{"norm": "rmsnorm", "qk_norm": true, "attn_scale": 0.187, "init": "uniform", "max_grad_norm": 1.0, "final_lr_fraction": 0.03, "train_tokens": 663500000, "dataset": "wikipedia_en"}
Each number is 500 + 50 x the weight over its row's rms, rounded and kept within 0 to 999. Layers, rows and columns count from 0. Numbers have three digits each. The size before them is the row's rms in percent of the matrix's.

# down: layer 2 MLP down (transposed), 1024x256, rms 0.0629, rows 216-315, columns 64-127
# up: layer 2 MLP up, 1024x256, rms 0.123, rows 217-316, columns 64-127
down216 102:498500521422547464518498535491502512455430503451509546540452437467455438596520518506603480538447435481405540513467432395595480572540496502568577408500454522556491535473498614519468477558509615
up217 115:516449495477474529515541427456597553521514559561446493416431558582433511570491538445421466453458473393500532452503494524547477533493501593529480589514547549476522461513535585457520578460630524
down217 112:501561529566496451563478420520590475517552442522519523503515560378569466535473395439452469568567480454574538523484490495464484513372497454526431504477574497553569527507421535445562601453549461
up218 102:561525491537470564526444456536555538522467464525479492432542512492475541454439614555436574530520544620554569517552434486501489513587511440512401662474459562487478455498536513501443529518452479
down218 102:423618441580496494616469355516481508555490508565490512528513467524502456489541599523534545444546414459509465582422542566576472457540568611602490516511420472585436488497507464473537509432488491
up219 099:458454443526594444589488527495509520428505494480573525582513575448535505478444470488507419587565433532485494526472464458559540530556401541460533538575428535549455486520509449497638542558502504
down219 105:490421396548558554517506561529489437487494419574492528507550503506556514527493524529535463495431399520558408539424531556542460549461518543582526515589590506531512536552503588493411393468501537
up220 099:466511477500519428432584522473478584506376453479466541444591532380529516473532528512483505545458456495431521490405625465580496529491515470471523537452533491473444553537548505483524509537473455
down220 103:436640480679550503424471534530514483447471454477482509463527539459513444458474558454464448485511449523570553566400501533461549544493438530477380412422552515467456577481541477421480430442550503
up221 105:444422539542485493484564475504444448412441545535452534530455435543456472560492581560600570546523547586551497454534419521490490426519585394482562513598491452518578503469568497536453467479449545
down221 100:433452476561467457387561473483541487448538563498454501551443526401467562488517511562476567563420468497454461562486603564554419474539538480515444570387507618392579491534518489430483415498469459
up222 107:503560492540555494426484541396494525446572453546553522441489501476533512413469479545522485447539545541583527524535459454499473552474454531563458529412541484466549495525539490472495495397519541
down222 105:501416634520443500495456545565422556460498503567406492512472551552551505485487515552385582473525567503475562468544585479414468592577523655434444482548488465562596515459527504533442499519414532
up223 096:501529590606418402490530575530478450493491509497466389505464357412508438547452501514496592490601473472496528459571494398463490554513500502494516545544578571559520421502494515455559519485522587
down223 097:503447494429489552444502484501478576557555535544465618519569492559449440508613469467384508419456531610478579569468492604555490522468534539385514443563466541469498477526532531531476514487481474
up224 094:554517518500510545483501490485516473557512549536566537451542536511430455548440501600516522471561486540494518483421481502617415556478577417500471464484583444517470419434522563483501429548511554
down224 095:438448498518455465505480592526473466557491484507413504490442457402534450523529465512505475522459449449554552525456481538465473516462429504509464432436531514481586524532609466422499512467530464
up225 101:482513504423565397473445464463536445508475504458506426596503499550441534492505590561478422515431508434466498507446590486462496607476491562432430483467531472417475554552424580486423528454475605
down225 101:487485465453524395528522486482521493491474483512481480460513431472516454437522418473461433447516487519488492471553452502451485502428460520541518415539477476480592600498460566603430448504468574
up226 106:557436490552499564531499511428607510469444450517512472434444474519388500509512565429465500538565510419492480468560525487549571522533499449527443478444484517546531394536450482547502564552461506
down226 108:541436556424507491492543467514474434407522479470504562519453479498473417515485546492431555470465436545503453499502501503348464559574623490534491503581538551467539397408480574531429461531498459
up227 097:466511473415541486515574620537465526466426412565544506516602437410570485474501415498576473495588511459447523533496505532503580538501581407425451522500522576478481477553526561553549506454583515
down227 099:563536480466482580462556536470428506461543473386392510491443572424538421482548556516499490553504492407479442542484620503476457518534493487483473489615474522422392526466436555419362495561610479
up228 095:502489531515463520436551519530563401436519466548554465505528502418437507515479479486462494542453495560546516554547562489576513571578525487545508481435564441455403427503522569458610497403534501
down228 092:514515502475505549566491522525520481461488537559566575579519588508510473455468489525516525543468506431496480533512474537440534586537371447463409496461485481483507528478480517549545319542591510
up229 100:517609523452525537423446522528502443407487511501409520450447505446484477491530495515491541474592490488541513500536546429534529568574517391397472466525609541517619488425510574467474603502504410
down229 103:530508434425433474477563529514467434574412455519410411523500506560415411497446481560620478522440504481465476522501418472545473561432475508507481545461484540549495521555521471532468495503522620
up230 100:469479446505531507507520506416467570483467542604524537518470475554474557425515468444465509516556478473546475534516573420491548476602512628553471456497558453516523507515558523551524527571472620
down230 097:418475528511531502584545457376443465482444492546459461478512432459507483514495451518424518477576452458421501496464556467495554537476580453550542524455453595473448433482542558511492473503479506
up231 102:562544526477412616458537596459506494502582450521487514479510599466472520616466623500521585490473463427526557560511545528483558485520558538554475538463416515478612438501546508484560559519484430
down231 100:503478468512541528514551458498508467511471478464523447534607411549509391462469494543485474579496512526561375544439520453410556501486339435491538490466538548563482535519428493533519541505486531
up232 107:524525500589488544545565605493460469515384422464539427482519579437427478499540509488467475540566609537430444555455453581422481519521492447441540506416453478427508483466497517550486483444480553
down232 097:420494496577539482507525496523481601444473519489489530508611498522525462420552480448417506471483513495525564522536461523592506425519562476571503447514550543487493515544508444493507581529486442
up233 098:505424442433526624542465479634494513534449434480492530463440407490489493528482591482583507491507491409464554558433513448531463532556484487456540557561543503449536434477523536398471454465528540
down233 102:463477524476512471451523484530555482512536598518560585592408469486484536604479520456439506394441498504457492479537543507491515561473569430476581468445494441457540451568505468549493463452569459
up234 103:570461481575503630441438476506507587488497455565649575494535428516527540499456547505505577472591579450524562529449557514393513538498493489501584546477517564491507530452453584491570439449508574
down234 096:510489544592466525455571514486563498562558527541512520515532554496528464548494508430475503468492530510390461521481423485398539456399457529512495406525451478463519513497563445570549511519474414
up235 099:585472485559549482473425492453517505513404426483481611538600492546545543418499538505438490415515416427492527546510542594506455508498514420472534514558457427507507532471547447393504479452419498
down235 096:525470514530513532515565582512515499543471530493516468454514471550462493465493531473426443549557460536559511614540460505470474449452549545561523524576402670583538442527469503526613546484458410
up236 095:575446482418488537505433437428492443546413539440561450599452563432541460557462554436518464530515487580596456484547569484490556534541480469464483420554510541540478484579437423528483527419512547
down236 096:481515512486551477497469523596514546426562539492547539529564464527431470486530497524465551539455491408525437516569552539646516578459570484518516555507592597550528522433502514566418577585509598
up237 093:486524482539467484459559469467442558585473537451575559484460522448542514549507456588598393535567484506527510558462527371477558535528512467448610528579511527548481547676513541449486525558500535
down237 098:470566418528482386568545420486479578487488484400487486563465521517551581502578446511517605530541451407504610507514522447441501587394567418462508520546487516568540541396559520528533567603500564
up238 101:499499573380497446600473524414542544516442489523567507575523548387505440548394571594523484527537493520501525436535473444491489478533496574517543439455476528453550487362522573549446457508571491
down238 099:539544577508506467442502541569481495507548502439533558454453473495554413508387503527460551542548446441465490479400458544564530468433539632556640514507479524497462459499520412499501483416518419
up239 102:436573438488510504513498511520476549458462468465489536462455502416408461540469571474487514506489509427498421364464457553566467519486555505483477651405395536463422614410535500447595420503487464
down239 103:506431457433448513525478516473450454509453536418509566553543450568581540516473495564481469443532431514530570483599493507554578428361524485564415454484506454541497469500458528538558492417577489
up240 105:515460494597465498525454581457622547473501485613393598601551561514508464395479561458491527502556532414435396488535572449578520562531496512526488469472538614568499514463515562557414435430497532
down240 106:476458492524503528584505543554509430462543528549415515526454493492487529616445506577433515480509444535492399575544545451491456540550437559512512461431514432510471507509510454442512498440502453
up241 101:489500490452401514575504500521531465468435504527511594562507385455531539571559421458417409544522571498488519521518356510425542529568558465620523472476541575552572575518461456518482491474563518
down241 103:494516400512511389457514502514506477532599576518574466519459510468532517519455550418553442618502530513399479482536456536506495516564454460413520632466594420507478556492594522525519421599534550
up242 108:474436462485496520453455461532443411556496552482477559438391476448506526551513552573458508574474538584430486399470450506503500454517560477553517495387459480494555514473524568450580531565543526
down242 100:437481495559511563519489467477441448504609494491450475512543609531524421498508428598451498492454466567544545449511451551409497461483472558536399577489533613458522553532495492415479555562487486
up243 096:552625498574590522444489513513515433463521613437463642523515523535473481453371390480483531468541521464428486486434503438475477551469409526553514503405502510524519527539490608537498456469550456
down243 091:568595546503566525565495440435528517468472446453466578492490456453506562524498583529502460424471535458420398452616556552547485473655577561529520565582573469483488507519440483491569575601524437
up244 099:457460472453600396507453531485430511490522431534496483457605485502404551504559552528554476672498565494521364470531579487472545442503485567431464568520625568425488446493477482478509521520482493
down244 094:535499439604491465419464528523486487403622583423436543516560441511516398512507478489553519458432529497550431509539530532478498491470514542496494449478463606594520558612394451445519496528584331
up245 105:588548455500446491513505467533551449479576465525503508469489468558542557486493569445398499505483511564478578437536543496617498473538443465519461529493405520575602488560514484486527528440407493
down245 110:457518483438460562481517570518574529478493496569470543463426514517495532463515528600561546523475500603400439558418461479485486483520545510522423450554573366519532550485529494491393519526479532
up246 097:462512556462511502491530440377519514503474475517546622525489460523505460430481557466465514527595636527569545544489537551555468543520449554468499500471509487518490430449524575519449505515505552
down246 096:414537626425537509497473414454587456477521609536493486485599491483420543515516460422523579468486445457471464457479542444493465492589506527518465444547539511551448490427485470537571490535496457
up247 100:506581509560489504589427596475615387566481459556517559507428517453527656463563547477359490501446427490396571480497452517458521539483455506476496514504482446492552584498507498442533460452517497
down247 095:467495515434524476581440501469390503515540511484510520506537535492460572505497530487603466410488512543495423480543496526539526497509547491535495461436472495475566385437508485518498511562481483
up248 101:586518605441414505505514473508565475487498628553527517468509495450508496563583474487566498415540479584441554508517589383540410446509398490486514523461477561497600512435469530528520423532623606
down248 098:491539446508467437455462434523527429489453484531517529479538518551503479436496535405423489565428403530654533614486529476534571523542594563570553559461577508552515618443438389521492472492485474
up249 103:438433403442432538551515487469434448580558563455570531522511541417517521466492584552566473508547482550443475486478567530451443534501517600519459511602461550487470471534475507490449473476488424
down249 100:481410483421525505503575548461411551495508459522523481499534518466601508528493372484554398465458490610511625449546542463482501507501514485548562532450573444424475443530522431522542471568507535
up250 108:451525556488503447495423596518511525515497414544447512438487474568486522524423475468530469433541500554430519517514388490442375473421504461483463502419492682484478384506475520609583500466522560
down250 108:421473454464482473492389460466541495586445417522415531460413511590492480590606544461573539502575478557595512508428604495512538550539476520465505507340556439530547439573475508471461510510516480
up251 098:531511535544446500514426412529501549475501545535552386522439550472453557530516450564448547567489535469390565538481479540470557513468497535479459425401558493544534542469554443484493534477582499
down251 094:517520569440459521572521480544546484374490437526538501482468469376511522461465481467434474551373557519525448464496490544413510507488442510461494582493426555517523449586515447589425523489333555
up252 107:607509424422437399529448457419469508459464494496500450471552450440528490510481509496474499432441530416527512510512476450541486498476516464520474475524492578482552460443449456540535437525516555
down252 106:466457543405477529437493428520507542447509513553543421425526415499533473507452532541504480554462447453555455477616432471526483522475514465552525532564492460460491521541463480561494554480481511
up253 106:636530476451487545529495531536615503661583613482432474493439423526508469414463541461502513498503576529504452566521487499545515467501554380536549415517506569535569516506478604524526467494493575
down253 100:377480420550475548411510489593475604474548475494535478518515494450495431545502500638513455453514533564591571479503468566477528448524495465531514487541523493470486516495538508435492403526561527
up254 105:470428560463503536432448425536567396490485516587514445464514474494505476439557513497570450569533529408462578486478547501510653492531482539484573516463592509528503653517412632496464566607519562
down254 107:550410390467424495496540528479512548498528619508520588468589444438509427445493534485539535495527486440515533520579589520449519476504533556479567449414566500528528551531384581526495568510487406
up255 097:535460554520437573530522469554561376479538565443516518531481552527542510483463459464505575436491492490543546460546413460549487544502534527533601557554501427497503447427535514515466448455509470
down255 096:470525472419561409483499495477470497511416484500515484491484442511494549607554427524553470405439583561591435523435500558400448470532491447529426504518479557598464532543476511447564540489446521
up256 111:496522525479523548467411523554490555516430448493532499528527529500545498483491507514467566554481585591527583469540437470578469551582462597526485537426487535517535627385437530417512486533482536
down256 107:447493571567416499523457542570563373456493519563478519539475426391467521487521428556464492474535617505461507458532531418497488496467540426447537441553495523455486535449474576601546500498492501
up257 105:539578505424515508573517476498592544468453377398533450573496522480633524578438555500479503529521569514522630473526467514549466432456430502569479507499473477493482507553461508543485401517489434
down257 108:506480505495514459449468607593477588496444501557482554525537472451476460502574461516502453524513528472497525448561511520573444504596512529546475545496573365579448529531551453452510563459459586
up258 093:395546450482514437546555576433531523537539550470425531588572503443534486477381410542625454494493382440525416539538562468520401516538473507597555439420498442554463498538497521478435501441494504
down258 094:421403509649420426607531437547490451577573479459506529463555365482547485556497479473544510523430449467496533494531534534542559503500517532586612518379499487467540555492564479519475482455379541
up259 086:499578528487472609472500462544522494510484469501516508462433507494499463434482572449537582461460533546488519507534470541490485584491617474486441489483634463638397492411444484492571501370562515
down259 088:486543420632527567485519526426526513556487586530523493497472555532560430506576523432366512568389454491573550518487441492485502467500547546473501478439519470510514574584522525537642585458428478
up260 103:571485458504589480542475464556542470608498480460525483472452466570508513511534450542555539465519513440451529464472438528422432400486560571397452531501489507401471398442459537542450543467519510
down260 105:519528498493542485532496532562448527529508478531475450586538521450576612576514615495454562446456513455499462456576561421518553487448479512448522469526545453435547510488396477582536509532499470
up261 108:505453523553518388478471482417493596410487418417538462402343456512565439498448433401462485500535504498533467517433458545436480492486471500421572479555549513448439449454494528464506515574404581
down261 110:535542517509522524532533473468514467464529493503437539542506521522450499473519466522447511459416512557536526498517540577414548476504435505485529497597532495451517470514470437501531460545497515
up262 090:506500548495524478454454455515545499409425498506519590533432466465478472497488498524456480406473520556475518515441386495513471449456448504493391600499438545521535445500546480678451536477466559
down262 091:526470533472455463539495485504510517422598514452494521504509379417512567500471551467600468563496565588536489524502521474483510420432566418579490471503406510498477481594472495453513517525469507
up263 101:439537409378537508460409535404573544499509488497556525514460436442536596540488513476488517568561576440499458489535510444514485462512516546479460462492509475423557465528480554448510453418453552
down263 096:547432493566522427536536542531472526422413474464502406500460471557537513453565544475464486523426429550469489430524494409527574606421535519501561513559439574438449428507576502506551518493522497
up264 105:600461500516464440506609450521560545593485530528485459507474608473487570568491482567470486554456519511459576477479498479519531449636536549490514487444563516473498531486532589504490387501521517
down264 098:572511487490439463452535462488511490434492527485516488532516626431427419627460505531450507454451545491493559457430472470484446425587533534486515472531439561512482495518473500433444491483465538
up265 098:521479589474522570543411478560535505476424547459460518556478374520510519585563527478459523503540481472538496465472525517493486545443544576586567507514530443464523445536480495427386533615501461
down265 096:587602530490461507464438534477553464587543564502474503512585516475456460550461580534593485437554475511509506476548613555441510545488452460496470607533513490484484426454406519545602544517442545
up266 096:537465493493478460487535517496571469530430472494596525528527447568496519499472476452555470481544548524469494433566543445594482435453491508479539466383454573569512534501456475455509527443542586
down266 099:556500425454556568465486420495459415521536435567543455522472503471525456471448484535496502466511552404397521446428586395479592431576453515507447510448507478443572462449453438470503497560570440
up267 098:394457566525543470499532459488494575469529535540548439504427487569415386554487516419434469472512484538486450561555522426514381475502487534417528555498491498352451557486426533459474552480520479
down267 096:555598467494516500477516556467500576519508492541577557393510456535518400518580486517465477460476448524574502529501500468498381574439475503472553443500439511475372498492430502506499475540481558
up268 098:500604590546417625437480506566487521544489387387539492538580456473440608486399473486567513492555581433567545525548501499429444560568408467506421562476413454475416519502467522423516475416526412
down268 101:559495584509524472554456459504572502466428576531500454393492517387540547526488478608448492560453567535483418532585504579437501523484500505528469418475435558426437525564458510545569500497483445
up269 101:501493450490522541467489544492583581473528549531537567530499499558496501561508510444495523516443489521431456549546471403502560408546470507383586526430460551515516514553499448474492508633464456
down269 103:529509399477457406490581585470422543622549493553531569464461480519509499451492536507481475492374466534507510497467507498470624517454462570440531553527536536475504393473589387510543416442501530
up270 102:591534452515549575562472449455570498417497517490477515511386577526460545574456494578457406471452489538419413559506449511520557557436425393538494498552521488525447447483489532460543514489535575
down270 099:539485544534500520477412491471523562548532561513447434637531507540547543449511477470569468497504533477548416461356482478442579518364524510475522459432541464491549438541529404387438509556505498
up271 101:472538503433579554402503439525535543516464558544487481404547510513517458636477613532469500497437496527533463545450528412496416473444557422538529540456479474462585469588566495475609519446484508
down271 108:470501521469532511495549532522479477449479451453483518546535440505462448474510459429480461527578451477496496473524639356462508412529537514454430487551491469440466523501544525465556498493580507
up272 107:447532525460375514534522545476528479539398584513498452535379537573485447569500514492451533520505535437493507508531489481549476506483609603474512535539458459484466559451502521445411435567497486
down272 104:475502473464556494496489517518520478488511389498451496501596422528448505559480409498496510549539424536571500558621413491436411528552519470438444524478455491517542513587456421564576486590516572
up273 097:489481437438417527527475597539530513562486466520530400453525478471504482542446611588468530427535512451534429530433480611530542505516425494556490535525553556466571505510600456524565401497583513
down273 097:452498654405525459545585547466408483468481406497475510433476488440466582464535429394573373482478504546486442452533463467412561478502491440573483497499498488567503542461552532518540538559517544
up274 103:542489570564516534510458620441531526533506479399453519606503558498469489535454408572476503496592462523451512507504552446592477467437499494512388429491486564466516531351527498544479547475520562
down274 101:504508472543551492509446513470564522500429404545579513478504514443605424494495531493523454497560541522462415534465515492506562483426522497446442523503609568521554489555484383478397508537537465
up275 099:458564598489458509528470503481504501516579471489556473559477494496467462486522530528357463435477403437391529433494541503596508470480528552468578520536504505453539418500505442414478512543463499
down275 103:434521488561539536545482463527570530579486420496488388470456529523563461513516416525543489465492445440453439460467523469395477488537453425493481511453495496468556495549466473549472480584498477
up276 086:494429524450546461455404483491469441444462421571546429493459486572486507499479480545511512537477463524488425506465510511481553480433506486523513546583433468523550473492551603509505507494603547
down276 093:539570438526526433477512454454492468534505455454482614514493492443491453595574388377490500531606462506506533549498583574573616459470481449493579524464492505587561510541465537578466420384415472
up277 105:496567545432446472466496518431575526450466437518424526496403511452461542547436474591479373490486521515507552607477520499465483469448450514510528516565538550487491497451624528477590495487578503
down277 098:464525439559435490479518501477469553394560430536470491528468477400430578528418490545480428482456577529530504451495567441439516559477440488525485528566484589489437462498567539558509553497567468
up278 095:520528557506362401555471629523563596539492487411514507484538554474563492434512502540450549531575412480500503579473529600562527549483465562530502485447442489493523452501580465579432470591375564
down278 097:457527516580488509565391484551454466463426407474407467514499595527557445540552506509519398525475547507516568467554471470537496448510491474464405564536481524454496466495507513492569499515545479
up279 102:450507431446485565435556457529532497549547509506536516476536515504623559544537519575600529547438570462514488509521591558487498448463493422499521503452488406490467565500539504502541506531469470
down279 099:478398465453518491521529525510615549505442431439447444513463570514446546434524495500499446542529366516535480492472545526450424462478462465569463461417511550571549505492536494433531578475495417
up280 101:625451587441542537466462442399479555439485570479433479500543460480472558525505519590420462396492547550497473435502519521500432498470460477471506511459527550467558445570426455472437487492467537
down280 095:500520451532467486437489689463425524532604518488539532536413587531426513473487433550552508430481430533585500533412509528574480462549538477545502456463452517443512464503486515480495430539504520
up281 100:537430520444492506526402542443541546483526544552526534615443419392559516534482458452504579549447446410479494519471505489521509559510508542466398537466536451470460426571443408514524574458559555
down281 099:564566566492612428483587521470569517539465474465454498505409448573448538467519477505538539484529457559567360539579461496502563490553516429451471506543564474494496577523545452492549482469519480
up282 099:495574498552536566488477558488605512429577475510508494463502578471428427451472467545529446544459575497432521502447510525508505373563395518541448454483443550491592471380429485452445496472529417
down282 100:556532475448529478530507478548464481470571481474492536535458519564531513458523526528437510494475518450468437533586492546427466459468504477558609528428526525478423529505458483515472404442535534
up283 100:495462519454553513467523562418583452507506540441523503477522433532548534506446501462420537471561510544405489503534421578497506429547518485498574395432563580545538460438572587478536619449456549
down283 103:468494395619575460488518491497473508687477594547496524510492426481478559478489435513414534459571540534538512547533562561499503516565446444548423526541520503508468555562607516545523469517433597
up284 095:538513550556498464534400506527571531489632544554563489436555450569404549521385538586423415587485570546403471405653509480564482551473528452429525511463567565569558507447530554534486474523439536
down284 099:559495442485540537450512549594542418617521530449463483540452543556579523471462439604563510503518551494465483508449505557481474512552602522457518484479561460458555546452573527478524484520471425
up285 100:546467519444428565495521460447521517440537488515537554513436407437598536482444479497545481504529529485520473527493568469556504484532505498471528576524458504543576543506467433597503518492558473
down285 111:525547545554479474545586521522560542435382501521343442596521456495485481544535561471485535512511437456431494437481520450584469486469477509560467387544493394576550473459487422494518526465522441
up286 101:501552479510413516495442530436489521553518504508570540443461443518469527577539429466464514497461525531574611585521504443555516477447531547442558424565530454506526488573502452452367443477606498
down286 101:580399590577480496524589494541465553495535527517467451492439474502471482528460451526463453462489450494470500581395523411430610424478519440525550530490526509557469465396544522574537538509527531
up287 096:474519549498479527445423523423642504490496590472459530504500521527518444568507481526571506407520625516498555496454421589499467551458441469488511471443505570463481471528476471576443515616563472
down287 100:485522515565500484410566561507501438426515527478458557545467513399543515494518466554500489460511514506454581450458599551431452494489481457563496458489457414519510503495455444571500527535480509
up288 102:443466502550443491541480481536488459460540530590515520485385512555518532500584448454527457600545551556504457493565556522458418501444447558440531579471554485451482376508466576530496509504497491
down288 103:491477474463407452398444491486503567435455535531565527375490468500552464498513598529512474519537516441479516522433468482490584476453466502477535507429550548514571510445497415460543465488610424
up289 099:474512423506511605580390515426452499463498474431487505453472450472508553563513592396446526558434504539483586393402576424566518470502471534429529433562484494533475460539526553453512458494429514
down289 094:561489541353513506487471474540472551452578468511417426487569490466457415580537425575400561448494485551494468478526496534541446528573530496466467526541603537535546506532501568505486461527472520
up290 095:534516584490447492469473512494495450523498512516446374549460519477563478572510516471559459501552499483524515501490575497447619443444472599480511569539467486452495537507420482523440437509554422
down290 102:457496455489466520462552476471562517487448571483470582529459469479432526509552533563488567447563427473530483560539595428446626429409408463474405464465504496431452598507557549505428425461517529
up291 107:468576460545504570522460562537496452456472496525473483439435524573484530485482603547561572470461468451470556534554558515565527487533531518443549491447507631622514519465533582540485460539449570
down291 105:511572557489553573440582426614488443504521398427519452428455481424558495545538485527571448513485421527563514534418527490630535486391492402533549463562528479467544539459574467535474466496476542
up292 098:500501527536445548404493504469434468430454496404510559600558560559545500529458501481577490544453409483477386511510516507595558461449483519474486544576508434567490434547547484534503416502474474
down292 101:527526573509475579579445458570520451500547477462458435511578450496594571542421472444451510545557515457509477533457580494490586500587582468548443393478453439544556535470494493391590463584394542
up293 098:445516528461537495413484530491464470527490528501557500532513477508544589467442510426493465604431473606458604452508478432515519589518434520461505502448454501454541452466389567405455575463559480
down293 095:444503495432548550504553383520440443424483499531519441491528608510459476519537416502477447402610483580475548545569555550442481461586588468531433562506537574493547497546533449600536493524541431
up294 094:501579573552523488421631572513562478488521600578555526417518610415452539500389530575461518510522531522525501459513467508509465433510437438516524590513497446423515464478451463525551449550501471
down294 095:519530428604577477446532583495446461380520568463474439557379485442530456567522541408502506510541414458455437519386513469538513517447543491558562533491490591387465541429524470509488485577502437
up295 097:539495630494439477485404495586488524443471572406453501546576580475466429515550453443405456578510518549404542402421458553387476524525494536456514528496408533474462428524494556377403495503533459
down295 094:547475549566542443506491494474503412483482569502439475548423457530497495452557452490567518546489422446426531491477540427582468534464430483618438476545461422429461545495586611510502470510530581
up296 091:488473484520547494460536459542562448493361509553503539508508532540436463444500592527544523514513558423475431568504479398534393621576584513506465561426467460485483501529438534405497474524470390
down296 095:547492555448469552515499470451408644530645454471528374478503506479464491475558489447439554429541406510496607529498487536557446508559452443580487536443559484498492511401528498510509476503496459
up297 098:421547441514444510446461556569488417475462516534538474590404459580442502468534454525417415562469526446536460496465562583450531458528529442542482533541404579495499490526555479498442453432558506
down297 096:536557484479488540414525559527399503430504507498523533424535551474493519473542548561465618527500521475599502435430525516469429431516563556463459530495533550519550535419464489486493542519401459
up298 094:549501441529430544520422476517519592457402449522618569529528472364539447475433422563491441352621451437484538521539418524521639421475483536553465522487515547575503520524436532450502499548535426
down298 102:524479522482517480477500385598559540542385483530414510564517537461441509499457597515591519432466466482477539566494479455489488513454487471455459463603517486478500475466523610471489415431489595
up299 091:509531515483541517540466508488444462405548462490507467462454548589482492512553555511477555499441522536479475535571537506518523421466482477553396459526543505486546522508508504367490483513437550
down299 090:529473411496509486530352433540536479525476548514478537499561490532547579537602454388559529427524391486518558479439562446562516491539516527449535475540468462523485448508416427518493480433570512
up300 096:576499541532443547608470476492484493515416489584518479548484570547466423435476456495454431551499547471564473550481586525483458416449476492554404571382454462537570468500522532425399566584485537
down300 101:473565501501564582504439535535513443482520517454449621436567455524535502511462507432509455476489596557599527447497469472462524455483555504484470479494487468493461499479439599519511516565604466
up301 096:531468473455468488486482437502500466516486478537506477401557449364466515454452482513451518535508465556466496509481492444455483519470568420513614451443488417447505520476487432398425472545463511
down301 097:508538437351416510524444567526437419491565478460499462553492526504540491513523498579433470516516457593446472505555401523504433409500445446476451483574463532456499467436522498502506552388519550
up302 098:531525547439456465496494487469487473449537517420532470537481551529522440466402539571569440464486451503607473473542462511497426498565492515486522536613534439504529472535477482487615445543523457
down302 096:425448505517544492527671458485451477545504544549532610507499500493599512597446474518551445498482519397470502460467581404540450423459535497557493523565512484489490532490500511506520546512423489
up303 092:463578443479523500344512543560589557476425436551436456484505534496572555547465538509456459466516476496438473501541469533517449519466515412470446492454520542489540479530566496509468438459531459
down303 093:437506465528463542360495564420515525457524459434500501492499542554498526436581452496406569476524537447458421479445537499482507468548506599433515446477490498468511444496485465519544525527404446
up304 095:484502444468555540536570495517533477505477488495514492501473533417500457534498490526562602485476476401530565440475530423551459461509560429474577485477463441511519474490475415480532541463389421
down304 094:507559518480569484560589497519535461584476440492449499520444489521461463484418483437478446545456485550352402408480450635395406509434410497439542477498606481532562511497441469489408525407460470
up305 102:482524512489562470388536513585535585470490517524555487457572532536532496512531482500494504547561474455516331501481538422503500476484534523515540537495503496523513546480578556509562551405588582
down305 100:536461540538436532556490366583519530466468503431438422487537500614435465485595479535519553472410432478557432477514549502541562448499440484508589545492455442516444400503517449465464510467463507
up306 099:449428476555467471513458576461498472465515581500542496435508530571485445464472448524495518481458499489486514429580435410550520499491538498457417523419453499576485518450456473392598533509484532
down306 097:480401614548578483466523467542433552490517583522486526466431501506509544551500475478551530536490577574527528604373507466423472509427490457559575485519477470534487559554576453404539526441531463
up307 102:508511545462445563497553513533501612541494603636529565518372525507450519441433561490475513505437593512510430534516434524400451519507521581482518533490466596576481450586424478538525508467573470
down307 107:342471486381561525484421491465523559507459470538523568471533467444523459493541505450438537571403439562499431452440458590506509545486436441458538515486457414431454564487385478546537494478433584
up308 098:495456488522462398462482470487511453464517452535562532548523423441512425518508469489501514479441538524379403415424536493512465511462490526479557506411496515427434498565567524515481525514471509
down308 100:461504434556574449513553611581508475358478466498560496535472535474447508496432435513479500469548515464558469558557459530431554511475520451465606441483487561501491580503531524497560481501465423
up309 105:529460552503491514470486474503506440534449560515545498484394563446614541536485521450516397577430490445484559480500484499576525591532465502566563502537471501478588520509518545531578448465517472
down309 105:502515533449527598575482437545447520468511581548444464464480497523536505432476530499377514528524438502492556570509431473534458447503497469554477513453490446463479560506403392492505438512437485
up310 096:578523511420525495513551559462391486501434493374503569490479476537373562466419421522491382512558527465482468474426446484565450524524467439550475495458474499569516435429525562487502475547527523
down310 097:500435456532491573456587459545495440516456493493522421550499486561542419492506551472464450480397494520498440431533548502463556626568513506514577474461585448531489462495540447415597486475556528
up311 098:513513451494560533521424465494547502433554442546486570488503490427525407506533383572496492557503488493498495514414455456418437493492505465544432546594524513455539472497460575533403576494458459
down311 103:560487432435451559562517435548487478511463566435459550467450449469497428510504494537498561542508496512489518520559512458478502529453506476555551560536507492493452463505594534462496527477449474
up312 099:484561474515507454436581447408530460568515567561541503545525433440370475527454530484539488469384531509544621532507422444483474574480477550485460475437452481631506491534501426438473445526520472
down312 100:478464538444569409462550496429545518541602458426452541500477554625609527469496497488479449513537476572518514436500496558501488448398555591477514449506454417522469483512451459443529608540618453
up313 098:390359477495522518383553521458523508520414434415525537489469436478430560549541507610510488615506462495559531484450559443415461486557566441483496526407493500504482456389514492517493568523549573
down313 096:486543540626368401466520508479542487459521447488474362580571501456460486448495467448509486658496488532428510539643562588527439469489521499531514519514594587484567418464443482506531445455648540
up314 109:505433549400575538435487532480458494471554476456495395466468443493517455487462485501490471495546433484533382472499458484605527396470537546552604477475457461488458462471465509474527592501478451
down314 104:576485466521503550514545557381457565470540526531505524442506511455418536447472477445468460540486587532610547498440559501484590501589508407477546435507540553520538516499494499466509544475510498
up315 111:528478514461559468572440478459439463441500427516487505519448503542469485557494633470548489512466467501432457457403551462474563539572492467496472544418531519496485565532596536455469460491551430
down315 104:515518524604468513413505393475562543506452432559484399498536447500497536398510496469429568476518495450445492403560511475459554461452496510554461505614464588510451468500521408477489474440489450
up316 094:493539573475429533389534501491494490570508488448444481477481498512568451578444442497478487495420506515540503513528393475436448505543496567581436443442498520537468493527453413496454454401542416